{
  "n_layer": 10,
  "d_model": 320,
  "n_head": 10,
  "n_kv_head": 5,
  "head_dim": 32,
  "d_mlp": 1280,
  "vocab_size": 13360,
  "activation": "tanh_gelu",
  "norm": "rmsnorm",
  "norm_place": "pre",
  "norm_eps": 1e-06,
  "positions": "rope",
  "rope_base": 10000.0,
  "rope_fraction": 1.0,
  "qk_norm": false,
  "attn_scale": 0.177,
  "bias": "none",
  "tie_embeddings": false,
  "parallel_block": false,
  "extras": ["capped logits"],
  "init": "normal",
  "init_std_qkv": 0.0327,
  "init_std_o": 0.0,
  "init_std_up": 0.0327,
  "init_std_down": 0.0,
  "optimizer": "soap_variant",
  "lr": 0.00518,
  "beta1": 0.95,
  "beta2": 0.99,
  "weight_decay": 0.085,
  "lr_head": 0.0092,
  "grad_clip": 2.0,
  "warmup_steps": 200,
  "schedule": "wsd",
  "decay_fraction": 0.795,
  "decay_shape": "linear",
  "final_lr_fraction": 0.1,
  "batch_tokens": 262144,
  "seq_len": 256,
  "doc_mask": false,
  "train_tokens": 1131000000,
  "steps": 4315,
  "dataset": "wikipedia_en"
}
Each number is 500 + 40 x the weight over its row's rms, rounded and kept within 0 to 999. Layers, rows and columns count from 0. Numbers have three digits each. The size before them is the row's rms in percent of the matrix's.

# down: layer 5 MLP down (transposed), 1280x320, rms 0.145, rows 194-240, columns 0-63
# up: layer 5 MLP up, 1280x320, rms 0.144, rows 195-240, columns 0-63
down194 089:449505414457467462412479540453504573553516506469486488487450444435559551556496492528525476395451494510516478480505494516474529551549470505481522428428535521556502495545449513470480461517473483
up195 099:509411492532468557576522570498519432445463508436478404500419492530494492497465527533453442508482512471529518453541504474479544550441408537547460453419440461461518491407491507511464499499526470
down195 096:512557501513573477477494447487516465504521494529462567504454487467448460547502564507451496413523526531490502492427535509506578439553471520429565497482528555519582492511477555491490461496527493
up196 097:460500466521424504454465494553480490447457486484510468560491533624546469425434480482464537493525512510485465519538474442445537417504404522486430496451552480580547534524488495517525497495499579
down196 100:498491490452504504541510507470534534453468561530547534472466454524462551441513463559563533448552454554522457557540522525488487481563496505449482524479456485407530499520503472555481471571565499
up197 096:520496530479485547470490522515479440503481460469480498571429510459541509517437497444479572559445547488469454441514482521407543499517441524553457479493428530479528558434463578492469494504519561
down197 101:473416521561509528574503503583414524514495509548535519511494448510481498508467530482511472524519451508501523499459472466481475547483532471538525523549502493521459526460422575525550499492514530
up198 103:490572503483470527472492503539538555477456504528590583499486552504547467523486521514504538508515572520490467435506495531504530480533469505495438559470498454481496534506533562416544442566421579
down198 104:529590636503505414446476584483532518468485535567486506447487503514459500495544485453534510484531514489509539475502525501515480432500551444522538537522499498449491476483472479450576487518474549
up199 097:475527498570542418565542489501477492475447444468521488513487484448518458459394535449497497533467517550508580476465565489574454481535506513479436531511558500480526539464447518481544486477531511
down199 099:482487513554530529509519489529533469488534485511429473536479508436515477409493496423510557508492459511523461502545472445576485507520524467514558518468505522521488469530504511477515488507572497
up200 107:484497472448475547499566478411462452440570440486451492520503489449510514454537500470543485451504485468529517442463462482455441486470534436483490471464484441515491451513468447452554480502439515
down200 106:500549424486576445516569496518460549474510567463519515504529528553511565409506437458416531499475426445534542529444445429490522484519520505515554512469550554527513462419469425517584461501473527
up201 099:565485449565445518496463412478440472499480486487488502520488567512522443402509516475591515529467456580496472497452433480519478513461480530458545458436492458441434579451530461449553542496552538
down201 107:516451588424533523478520423446600539544550503486543488513504445499476465516480520419528493544467477513487547532457566483427535542561447469445540451541531448525549523507549512498507433503545500
up202 098:433511550437528481501460483533511481577494430524584452473482609472531467534523503530462518469452528573539564511473532514485516513465477468598529550433565454454499495470531516497553485526563523
down202 103:494460435497586538472571525486464486519563550484447505475449448493501566518475465509479476472507506517470518474501476510443422541522503471477502544588486574531517520473485500575487434429532454
up203 097:480473533500417452537527463528549566494549489504441420569476551525531495532467488565537532467455458504482537520426472493475433494534561496525503471456407445541422527594540483509552517507507528
down203 104:503531446530495480529510542464456499470512526562475517529500573447458508483516457511476515515525531430426420520588454530468526479473540523525512413461490520535497554531468555472493480478520459
up204 097:508545463478538496536465491451518590536497529447528535433475518506486613416544547499564447504472442485537479468568489407489513604517507548517467426490550502480465585532499488472493445485538466
down204 092:503456487509436485505485511552442489547471484564492475482493432513524499473443490510472485488509496418487462536428529503550453487511484454529472503537490561473474464542578491557468462497515453
up205 104:530507515461508543451453521526507481540422575555473526477517493448540563474486473487537492470536557575492509523554521538536458469518478454494533457518463504516447527570546534461524524542491477
down205 095:408468463522495430465483473562509542458429528481507522513447477495438506506442434431499544465530523520459496469526533437458490545469441436599480535432539541508532511551523576518470489523514479
up206 102:501554512459476478502440486484468437565545511513483488541571497564564494464472460479560498471593478479471521536397523390542474487508521549521463549527459471460554462506521478514518513482536507
down206 097:522437438474545447450504460487528515539453512498530527486423445452493572469481461514435494509529472457539489514526525549537535415512486431465460488510524553492505504516434422524509502524548517
up207 100:454496505461448469526477512545515475492467488526541471507590527577514455485408561469502504612451545530563499485427507512575477524436517517458568531493519521495422500538513544501481535551449460
down207 096:511516546433591516588495523481456514530527512510554472521506499450480539533502492490534572485529448528445490553482480483412527388499482478447522530545540509474503484472450447492440465505443530
up208 096:474546494561503518559483490484505499475493463476490552476447443512556590546444494493555444478557520466451501486495525478487458560438536556526488492485367515463466492462507475480462516521513486
down208 091:532496487428498527473506511517488518525440523444445456503534526488509463496483492446462492521398437499459568525552480552489488478498462558505542423506554407518507532565435504529514412504502527
up209 098:499458469470441513464524525486445562542401482504570450500501470541466453582561533411491484429520495513551521421527469537475471590463519476467518506503495529523505554559562448541456485408515532
down209 104:460418506506488510508448467444479475445574511505551522447570458554527535582552547483499490456491519517454500511505489427398529446500507485475519549520589487501481475598471489517468507527492495
up210 100:535497414456481466488531536481439494507520532480484487465519526492437529492411612539414442422497557496488448524526541489489501549446464503477474536530534487444517497511511515447475425488415506
down210 101:515504552534506527522493527435481474510450495565473465546462544495484511470493458504522539541551459476554519515516501567550520441479534446423524527525561451442624526440517555503513473497470443
up211 101:547460466438531567500498518505520484481513541516428526433472593518482472510547460530544413577408486412441448488446478583494453508454491507458459473506502450534503501492518505521591475489440473
down211 099:428524530527413438458521435547570485561504497518489479535478466539468493516533560503523595500495551517420451544569517521501532500519493458527492551486559536469508536543491496465553473496614515
up212 095:416489455431511499507451541493530454523509592452528524508478505508445487507516514555517564479448540495498461541462483527543574534501506458493531443480475545504504542479443574463524480498529507
down212 102:445491526597467523486496444448513508565557556407469558545453522502522546596499505513504468502513483497464483456504505521446529454473455492525475438574490531456481467472530472544573534487419428
up213 109:575519497469477515510543563485431554510550484490414484533590448524517501534522493496494495520472539557500510382541547537538510497475564530477436501476427472398577522522504495456514483533534469
down213 116:464484565562513473581507518489451520418591510508475531580497435555555406554497506494491527534502541543551463514482467477466509523507504489442479573532448477509509494491450511487507436524509475
up214 097:517491484554500564473550536498544518411507461432470475508470482457550441531424452465447488526521558473510555390541499506483508467475545540506505485474501494538555509558470479496495482489470516
down214 090:462491550549489422535500539537544510483532494507442505450504454545488449512488517483473511405493491506508449506484427498549420563534500502434455471559417500507532474566492494427495520471567435
up215 105:463489507517497500534499442437543513526549425485435502515543518517486508478538525512456480484507516458543500489509423531500519556508468481536481519529442458498486529493502477518536568437532451
down215 102:464517449548575492519561548478492448491511398462476394522515518550435522507523475582426521504467542480581498516530483477485499587559507495552500505513445497580499488467512487438533552416449485
up216 090:402586544459514513462494519526470520402447552495486510524477464526508502511528456475462480469543533527483505510565484528505451530512528508503512466516521510550551591512525463537439453536479502
down216 086:487411459495447466496539462507485450553424504455498496451527502527455469550412498416495487439468470484512519522456463529471534513439519525472467480471518490499485476509501574484491539452527468
up217 094:487510521506476416439498470503534447457490477462465468509434522433486466429521502496482503423499500399510583512497473428510558487551526485479516469521525492485467589552486458458436496461549513
down217 094:501523432488536490517555578501525541511522478528467574558517500543479497522536480511434591549494486459516513492463553505452514457483469523484433524540466566545542452442471442437565523491453468
up218 099:514443431532499470535477545511536473496612438466545482521591486506555494502508499419501537475422539458549515503439420491532562447510549514510533474471504468475499528511516484531478502567497530
down218 100:447554519461507458477473580524515531561498542527522428510544520473554502454496521446501526431454512478491476488581531502523436473552500470502500535543489469487500510503442590486537446471507507
up219 104:507533541463429483531522514553528508508559515458418482574461560514507537455500489504480520486506476446549470568517474437450477515499527517465537512479492514517515546524522437534518492500531436
down219 098:552445462495581527527413472501524511500451533467510535557487470529602502505529498503578457524470531495502499498525515450476555457483522479490480508481542549481480454490482547505514501555492512
up220 102:475486524518445561481500462564510466472498492468507531488563523526480453506504488513492574469577449426525516456487459518498528498529466580572529534487506525463498545480497488547512536584442501
down220 099:504529528559412466518475498522489473504468517586565493487393558517497559500472486468463557481482490548607504495509543524462473515510401482485530488466508534570526472522470462499500455494460489
up221 112:523541492449462452440532431442513491467487503457500516446528423553498496552494478507604549521462540539533521517365531498492532544501422464501550517485481510525431552528560536482495530540496521
down221 106:519489503496494426490479480506520488434413474511466506507563486438483472527488486529607513461535493471492516511506510513462518564466491471528449476549579480486477474554520520429596463524464494
up222 105:551490501522501513486535432456490523499489456487525422526521474504460495519501572499473469464550478532474513534462520498479508548561460550510496446470548483484461533484514504432457524541509504
down222 101:478455532505541478489477558437493577505546475519474489505533514522547531527507544522532552538542599452537516498522534498533574529462551546497509494490506518429517488536474436509553473514513513
up223 102:541492481490541453505533463505463461436521465545532495511485497470479448495429431535479485566529515545511492467520540422469529532573515485530521511474533502475462433469529470489545553446574562
down223 096:495497450494449523473528494483532512503473473518484534515461572500444506540524451470408508466476499549422593539517516575504576514498465509448477451517443615502543519531464529512479522521433387
up224 097:472500528504510511489461466503531551518502536527501566544482509581529494552455400506489529423497498513598542514497473411481435490507514480508526550477473394444505423508533478511422480522590464
down224 085:547459472493466516454503519494405496474435444448554458474511497467502467449476501502477497579558487514382530466525497563481526482497462533527452471482493652539477555501500479484494548469509460
up225 099:487543554468493414489399502511507481491429554486474559451506503511511408495481458491432442509449492562534502427427441519483505488513471522541560476471426457553470530505489494528434420523485548
down225 099:493497491519454513480468502509595538434493515461540476528526481496450583509570564441510454504470481474506519497514554516513519477523519500490500555473466486434494511443475468514446499543480508
up226 098:542491472479518556498507486491490574475523473521518410461452538477528507408451501583471479487500530471583545425505478504506527506500456523501514550528566486508481462530540518511485530502545437
down226 101:432621468477414519544567461469549572470494498535500428449422501555524492508463504546467467526518493478538555538486407477466486486489535536472530481534534558413502455490510453556464491498430511
up227 098:544501443503499532485544522520432480533504473445477486581478516536524540507552589465522445408454470512550482443435506490560465437500551472512429476500392459516449450561527460578454455562460581
down227 096:521508509492495469527575515460506526506488478483479480482408492434502463505526466451556560560456488560454507518498500493470497537462527505425457486465473469511466548536495500499538483546439414
up228 106:541497550490470512473531529465548484611515511515460494512570455491537479479472434467511485476536521524549516522469538541505472404556557563466476513479536505480505481543456546450475537560472520
down228 104:480459520542491534549543439505466534511439431493572519431498489521512470490500475519466589493488457496415463453577486499467449464507472493441499469460482524545447495476478518472550497569483505
up229 107:486477412541452561539509460490491522491465530554423534542536552590547486407546512502479483462489547579499515471557561480495458508478513455488517504468469490500417486522485554494554516450458411
down229 107:467486438550481559483509517503501588506486491427428475478505488486426547561515450476540526448496456492557528523489497527555443504449468429484512547522446553462408441496453533519524527448478488
up230 092:518548475574516501479470503455433502463501497512537506538495467549530442480483508488495594544486489444567464549478456461545592411527497485422475466522423508478531506502537461487478487486438523
down230 098:479478422503511476510475499514492507535507530447473530474482433448413536477583489485520495442502506463523490484506520470495433486456485496532556527429530494462528496484476562491535469538443552
up231 097:528481538533500560577552486480510474506549458504551534555491502419557547477522484485493455497451559517442574517522507494531464488527595460501452456442510578507542506464455484474532556506432497
down231 100:529611456574522514532531498426486493540504465530560485524500543474536470576566571490538449462517423474500483473495479433519495495524530477505488527422582468507485436445500468482463466538440463
up232 096:511463482484531447517529512427512455447484535501561519476480519485518511479448521543484425435423466510544553440558480479434509461511553427524546531531471498524499523505464423573385434525492540
down232 089:489509607491498441442508490432517593422487422525454523487510554500440495467502586495509467433489491502480470485462571523534499447555499488474506436578471502467478462533525478465514437453537445
up233 103:443476426560367475458556517525408531452532484517563487440519468539472504500501497538485533551501563558481575509537558470472454504486485467566480485501480491451469483522489549483493527496522520
down233 101:484513520498470520512493543561508506498506512506484497466494524418458434498562481492429531544442496485450489512519474498462450493407493542485531519476502585526510461592550525505491537488470539
up234 100:503469518509487506562515481567529503482578523545470410505450458542523590530541465384505490535536491524532544433534471500504622496510462541551429506469518514487458579508508407525472458475507545
down234 097:493531539524430520449514496513479475476550534496490455447462469501661548531541528443527488458444502495522512507475461499568598409492449526448455515523579541443565472582466548454564445450477503
up235 095:477491533548403519418490441432541491526524515542470566520484535539485446494475476508430531490555519581553476447434460467547525535536502507530500410552575481486554486549489512515428459509475500
down235 100:586511514562490523580509508565484477466480521514509490526531403522500507524552522472489537584572470443499442593450471511465426486467502565509556522532486464473442497485534483413563557478530474
up236 100:483537465500493437481468509537478550521464485430535578498429544478500476428482545508507465441472578467509474521470515540445534553434482457462488499452442539406533567524491472493507510470500547
down236 104:454451427476565527539528558518475482517439508540522500583516528464548501494531510454514510507479551540550428530504526582456454527541468472469478525452521497527467609459509499492444540434541547
up237 096:495553429505531553496558538482417486517552486502472558569486511504478524478469503550517439512477497580514509530490475526561468512484460536534585439433568537464424511532503488493498554591474444
down237 100:500498523495524470506539510508496477492517502391552531525446436578474522464568493535479469578573477494438458460494530454516500558487521485514514472512520523537529462524509510470472437440548470
up238 095:476464533569478504450519531477503524555598512537451455500483473455491502504519496536434526487501451535468500428526574513603480476482561578554464554480450594508485515563512502449480392509502548
down238 090:474523536474507517514458582514522551489529491480475473487556567456498580519508443466554466459548504473480502559463514500534484455423515520503483552458458503475469495458511506499478499441454459
up239 099:602494561520445460396479486543523526434508463441613482516579500480509529473543521519473556522456490540469514448540546462517402453447454521497552478491556479522558520460519472526485447515470459
down239 096:484444498551504530522496519546445455446514515478474464434481471510492442533501527451480504442505522550441528540515467485509537495503465522469432524482502468520551488483478536512507588489473448
up240 090:527485483476524504540542518562529470539464458452498555500519526566612549573507446456520477519493555535459529484483453440480499486454479533559433479475544476521490481483509567520585506532460480
down240 088:477508474512467480503493401395502535489459597528610512521443549477376491435515506545477529451560500482490426582485530519527456514556509483441556483502505496465480531530508417598483510527573526